Weights of a small GPT-style language model, trained from scratch on English Wikipedia: MLP 960 GELU, rotary positions.
Each number is 50 + 12 x the weight over its row's rms, rounded and kept within 0 to 99. Layers, rows and columns count from 0. The size before them is the row's rms in percent of the matrix's.

# q: layer 3 attention query, 128x160, rms 0.124, rows 15-18,47-50,78-81,110-113, columns 0-159
# k: layer 3 attention key, 32x160, rms 0.128, rows 14-17, columns 0-159
q78 093:65 49 76 53 61 39 42 40 52 59 35 47 48 40 61 41 38 65 50 41 60 58 31 43 42 56 30 39 67 37 58 57 41 61 33 70 72 50 46 65 51 39 37 65 34 42 50 44 51 65 64 32 54 72 40 59 66 44 44 52 51 34 48 27 55 30 69 39 48 56 39 43 32 46 38 51 63 68 33 48 49 50 45 41 42 46 56 55 59 29 57 57 72 58 64 59 60 49 31 70 55 44 53 55 54 53 55 71 39 50 67 37 70 39 65 56 43 67 55 39 38 46 46 50 51 64 69 55 54 58 46 32 47 60 58 36 40 62 17 67 43 22 52 30 32 47 35 68 41 49 44 73 41 42 64 52 51 50 61 58
q110 104:56 57 43 62 46 44 55 61 48 54 54 32 52 46 44 47 63 38 57 38 33 67 73 29 45 37 44 56 39 27 42 54 60 64 60 21 49 70 54 50 51 40 61 45 56 59 50 22 49 35 45 57 67 58 56 54 36 45 40 73 56 50 64 59 36 73 34 58 64 74 56 64 42 39 58 40 39 53 56 40 47 68 42 29 43 57 43 51 54 37 40 45 34 24 55 71 40 35 49 43 54 37 77 62 56 58 47 54 52 49 49 55 46 49 54 68 52 58 30 69 42 47 27 56 78 43 62 48 67 64 17 38 63 56 49 62 62 59 42 57 76 50 36 43 51 29 47 46 64 48 56 34 46 43 58 44 44 53 61 43
k14 106:61 56 51 58 41 34 61 53 59 48 57 38 38 55 48 60 39 58 44 58 40 60 45 50 47 52 60 43 51 33 42 43 75 34 51 52 63 43 60 50 44 55 50 48 49 71 65 39 35 54 33 53 73 52 65 58 62 58 67 60 46 63 67 66 51 44 67 69 75 50 62 36 53 31 62 28 31 43 56 60 56 54 44 44 39 43 74 61 47 72 26 34 39 59 35 44 31 39 53 47 46 72 36 52 60 56 32 50 47 56 57 34 43 71 36 20 62 50 68 63 51 41 58 64 38 44 22 49 41 44 53 61 48 53 12 50 46 34 60 55 64 31 44 51 58 70 58 42 50 37 37 33 66 59 41 50 59 49 49 56
q15 114:59 52 49 58 46 36 44 53 47 52 61 44 41 48 62 57 24 40 43 64 40 58 28 59 37 36 34 67 76 57 69 34 48 51 45 47 43 45 59 46 40 62 49 52 71 53 51 49 53 39 59 59 54 44 55 69 50 86 43 57 40 55 36 41 46 37 38 28 64 84 47 64 53 58 61 40 47 41 56 55 61 55 68 61 50 29 57 49 25 40 49 48 51 42 59 42 37 36 36 52 67 58 34 55 40 33 51 58 39 67 38 42 61 38 48 71 51 54 55 46 50 43 33 40 47 50 60 51 45 48 48 76 51 43 53 57 08 54 65 60 24 62 60 41 54 66 59 53 55 58 41 64 42 47 37 71 49 60 22 56
q47 096:44 59 65 43 47 64 43 25 47 42 52 53 78 59 49 74 46 30 54 36 59 46 37 47 60 57 49 58 51 58 45 58 42 30 47 33 53 37 59 41 53 50 68 66 30 53 60 54 61 64 34 39 38 54 59 50 53 59 31 50 37 48 34 66 39 65 55 72 50 61 61 85 54 57 46 51 58 44 46 67 42 46 54 65 35 47 31 31 51 42 46 77 58 60 35 56 34 32 55 54 71 54 69 51 37 37 47 37 46 42 48 64 38 47 36 42 49 72 66 51 38 66 36 69 19 45 51 44 52 53 35 56 41 51 45 61 50 56 52 54 56 55 43 38 41 53 51 49 49 87 51 61 43 30 47 55 63 59 42 22
q79 105:46 67 51 41 54 52 56 46 47 44 35 53 39 48 41 56 34 42 49 62 60 31 54 68 50 55 65 62 54 43 63 50 61 61 27 32 51 48 52 32 53 64 48 38 48 55 40 46 67 53 40 56 49 64 50 42 47 52 71 12 42 61 53 47 54 34 56 66 45 62 39 59 31 61 38 29 55 77 24 40 52 74 60 58 47 56 40 57 56 41 41 55 72 44 35 46 32 68 61 58 56 38 43 53 49 57 71 47 39 60 42 24 53 65 47 49 65 43 43 55 38 69 69 45 76 40 52 56 34 43 90 44 53 60 40 34 60 24 42 50 53 39 41 59 59 59 45 44 37 59 40 61 29 46 42 47 38 53 35 52
q111 105:13 43 34 55 36 50 64 46 60 58 27 69 55 37 59 49 64 52 49 46 54 30 38 66 65 44 68 39 57 37 32 41 65 55 60 52 58 46 38 57 49 66 51 69 59 60 48 55 62 34 50 40 45 70 52 44 58 48 32 39 28 60 49 26 74 23 39 51 50 49 40 49 37 59 75 56 35 34 55 44 40 29 51 61 52 46 50 62 67 29 46 68 55 46 41 60 53 70 36 58 33 13 23 52 52 52 55 27 46 65 46 49 55 43 55 52 63 40 56 45 44 34 60 35 50 50 58 34 57 52 42 34 66 46 57 61 34 43 61 54 69 49 48 57 53 58 67 63 51 57 54 61 50 52 48 41 50 67 58 55
k15 105:43 58 72 41 69 43 55 40 46 68 54 35 55 44 38 49 49 58 64 55 78 46 55 42 30 63 34 53 19 52 43 60 46 48 57 37 46 68 63 48 50 44 47 40 51 35 35 33 36 64 43 65 49 82 67 33 50 44 33 41 79 33 58 51 48 67 42 62 54 60 51 30 45 34 57 28 49 52 38 61 59 36 48 27 43 67 59 64 47 64 45 33 39 35 46 48 33 28 58 45 67 68 46 64 73 62 58 60 61 36 43 59 67 57 46 37 33 67 55 37 40 51 47 54 41 33 42 43 40 57 56 50 53 76 70 48 52 36 44 56 53 62 56 39 44 35 45 28 50 57 56 43 43 62 53 56 52 50 54 59
q16 102:61 43 46 55 44 58 39 58 33 47 48 44 34 65 46 46 48 56 39 50 48 63 58 58 52 45 44 55 50 41 30 76 42 62 42 42 52 56 48 33 46 47 46 49 68 46 46 49 66 36 41 56 66 54 60 26 60 43 53 57 36 46 54 60 51 33 60 61 47 36 48 41 51 69 42 68 48 62 55 43 22 30 57 48 47 44 63 13 31 42 35 41 50 43 60 42 48 43 65 48 46 45 51 54 48 33 60 65 65 47 53 72 60 44 39 79 39 35 56 55 56 57 60 34 62 55 43 65 42 67 41 41 77 21 34 58 36 56 60 31 70 63 46 76 63 57 52 56 68 15 42 36 54 53 52 33 40 63 55 66
q48 097:50 68 64 54 67 41 45 33 66 36 52 30 49 50 45 39 49 65 43 44 46 39 60 75 47 67 51 43 65 38 56 44 36 52 57 65 37 55 36 63 50 44 37 36 46 58 58 45 57 70 45 52 27 67 70 45 50 42 50 54 42 59 70 46 41 47 42 54 65 50 67 40 57 55 58 68 63 55 34 42 36 41 54 34 46 72 68 40 37 81 55 44 46 57 58 39 40 40 33 32 34 75 51 56 70 40 52 44 39 50 59 66 49 44 63 37 26 41 54 67 63 56 51 34 55 64 45 50 48 70 46 75 64 26 55 74 47 34 64 49 64 49 27 44 43 49 47 59 40 48 38 65 29 48 51 67 53 37 49 40
q80 095:63 31 33 42 36 32 38 53 58 27 56 27 38 55 31 46 34 56 39 51 40 59 59 48 27 46 56 57 51 32 50 39 38 61 50 47 60 50 59 45 58 42 32 38 71 63 40 40 63 53 64 58 66 15 38 56 33 47 62 29 41 56 43 47 38 47 58 47 51 49 82 59 50 41 30 51 50 39 54 63 56 36 42 57 57 64 32 48 24 57 42 43 43 63 49 69 40 52 59 70 39 65 69 61 50 47 62 59 45 51 53 55 56 57 66 74 42 47 37 43 64 54 62 27 70 50 19 60 61 50 48 49 62 54 66 52 47 37 57 46 60 65 47 38 37 48 69 54 45 46 49 36 40 36 66 55 68 41 59 58
q112 113:62 55 70 65 34 50 55 86 36 65 55 33 37 66 25 38 55 43 42 51 22 39 72 54 09 51 51 62 58 36 28 55 68 67 52 66 58 62 40 47 44 53 40 52 37 58 32 47 52 56 23 34 59 59 60 59 47 58 61 67 46 55 56 51 32 43 47 62 49 41 43 66 24 55 40 64 41 58 59 52 66 47 54 50 40 50 34 49 36 53 32 36 37 60 38 47 73 60 40 47 45 50 61 67 52 63 44 49 55 36 62 58 34 57 61 50 43 46 42 49 50 29 66 49 59 66 31 57 60 56 33 55 76 50 52 36 47 61 58 39 46 51 48 51 44 48 57 28 54 48 34 54 58 53 46 63 38 47 43 55
k16 102:22 53 60 51 60 43 55 54 55 29 61 64 48 45 19 35 55 26 44 27 35 67 63 46 52 65 27 49 50 50 45 57 46 42 48 43 57 52 46 63 51 59 51 83 61 42 51 37 16 61 57 46 37 55 64 48 53 54 37 65 51 52 44 54 41 51 60 35 52 43 41 38 44 39 54 47 64 38 66 45 62 60 62 46 42 60 45 39 47 48 30 48 48 42 77 35 38 41 36 43 75 51 64 45 64 56 48 49 36 64 39 58 36 41 51 50 59 71 47 44 84 74 42 48 62 46 49 59 63 69 49 27 51 48 48 30 52 49 69 66 61 35 39 42 52 52 45 71 56 44 50 36 60 59 35 42 34 33 58 58
q17 108:64 47 44 60 43 54 52 66 58 41 49 59 57 23 57 50 44 42 50 38 77 55 32 43 77 55 42 55 33 58 46 72 63 62 47 46 62 23 49 59 66 69 13 60 37 51 48 31 52 61 49 50 55 44 56 32 64 54 59 58 54 53 44 55 71 46 60 52 56 58 43 49 56 48 57 49 63 35 54 65 64 54 48 70 28 45 57 59 23 52 47 54 55 29 57 56 36 42 64 51 60 59 36 35 31 38 41 36 56 48 42 25 38 33 71 63 54 58 37 52 53 39 36 43 64 38 49 51 65 34 63 47 49 51 49 44 26 64 50 68 53 25 40 31 55 46 41 38 40 72 51 61 59 66 44 50 65 58 56 65
q49 101:61 44 38 55 61 51 51 48 23 53 50 41 46 47 33 65 46 43 55 42 56 41 64 49 51 54 45 41 44 15 52 58 46 42 63 47 39 46 70 44 74 53 65 55 43 53 51 54 66 37 51 65 43 35 57 52 44 71 67 43 51 45 49 59 58 39 71 55 53 56 57 64 39 59 52 28 30 49 59 67 54 58 51 70 47 47 56 49 58 31 24 44 68 46 33 60 21 62 77 55 60 70 37 45 19 57 65 32 27 76 49 47 62 41 50 63 48 57 63 36 47 52 47 31 60 57 37 36 55 51 49 61 42 40 25 39 63 41 53 36 75 44 41 56 35 55 48 57 53 63 50 63 59 34 36 49 38 39 45 42
q81 089:71 47 49 44 65 41 53 55 55 50 69 63 56 34 59 47 48 50 37 32 50 77 71 52 35 70 56 44 56 44 33 57 54 37 65 61 48 39 51 43 36 62 37 55 67 70 59 58 50 54 67 52 69 55 42 40 60 52 50 58 63 39 34 37 50 57 52 43 46 59 38 44 64 46 65 54 41 54 47 51 23 44 74 68 51 46 30 50 50 40 36 35 62 31 57 76 48 52 65 61 47 41 62 48 35 35 28 27 66 34 49 47 35 37 48 56 39 52 65 33 51 48 50 37 55 51 40 29 45 40 80 47 58 57 52 45 36 37 65 25 29 61 37 44 55 58 34 37 72 57 76 39 70 47 47 58 55 49 48 49
q113 110:37 59 39 34 55 72 63 71 48 52 58 37 51 28 51 80 50 53 46 56 71 35 38 46 57 73 48 51 35 73 45 50 42 49 29 71 51 44 42 56 45 63 40 43 56 46 27 48 43 55 60 58 56 55 50 51 43 59 58 46 65 63 44 50 63 50 36 54 79 38 22 63 61 59 34 42 49 42 52 44 33 39 58 28 56 61 66 43 62 66 47 63 44 50 52 51 50 54 37 63 45 53 42 69 28 54 34 49 69 52 55 40 52 50 41 22 44 55 51 40 53 50 43 46 26 43 57 39 38 37 64 36 39 55 35 47 39 60 25 46 23 62 72 74 63 49 45 41 41 47 52 42 55 43 49 75 62 59 69 43
k17 111:33 33 55 61 38 36 60 27 52 46 39 55 53 67 58 47 63 44 52 86 34 70 49 44 49 43 46 59 52 64 50 37 56 43 62 42 53 67 69 34 60 52 64 46 45 40 57 53 35 36 61 52 48 39 50 48 25 34 47 53 53 22 57 44 47 55 51 51 58 56 62 45 46 38 64 69 49 32 56 62 62 52 52 65 34 63 44 60 58 37 44 43 51 55 49 43 43 51 55 42 38 44 57 31 70 68 61 59 45 39 36 45 46 73 26 54 41 56 59 58 56 47 73 56 50 46 56 73 57 54 15 63 62 39 60 49 65 40 55 55 55 52 62 44 25 63 48 81 54 56 61 43 36 70 25 34 44 38 43 35
q18 102:54 63 64 32 30 44 30 56 35 32 54 48 48 52 39 56 51 58 41 65 28 43 61 41 80 51 60 59 57 58 42 68 58 39 56 34 54 33 49 52 29 44 54 50 61 60 59 50 55 61 50 47 26 63 34 60 46 38 50 62 39 42 44 51 57 37 54 48 33 37 61 47 48 55 67 51 50 32 44 54 68 65 42 50 55 42 70 64 42 53 39 74 50 37 33 49 47 44 26 28 39 62 66 46 47 28 52 58 45 61 61 43 43 49 59 64 31 37 62 77 49 48 47 45 63 45 38 38 57 59 61 72 46 21 29 40 64 52 49 57 75 66 53 26 30 44 34 37 61 46 49 51 70 52 45 51 44 39 66 49
q50 089:57 61 53 66 34 38 54 51 58 40 50 64 42 57 52 42 54 43 46 44 21 62 66 42 69 61 38 51 60 35 53 66 41 43 64 40 47 37 60 35 71 48 54 43 56 65 58 48 46 43 56 16 41 46 56 45 30 48 35 41 37 59 62 61 39 61 38 59 50 62 54 44 76 55 54 58 99 56 78 62 60 57 62 44 30 46 32 69 43 41 34 52 74 49 34 38 55 61 36 32 68 48 41 39 45 43 54 52 51 63 44 49 53 65 45 61 64 49 61 48 68 49 57 51 55 50 46 38 47 31 64 51 59 39 49 46 41 32 41 46 51 58 49 61 37 63 36 49 66 52 64 46 36 35 59 44 54 37 21 36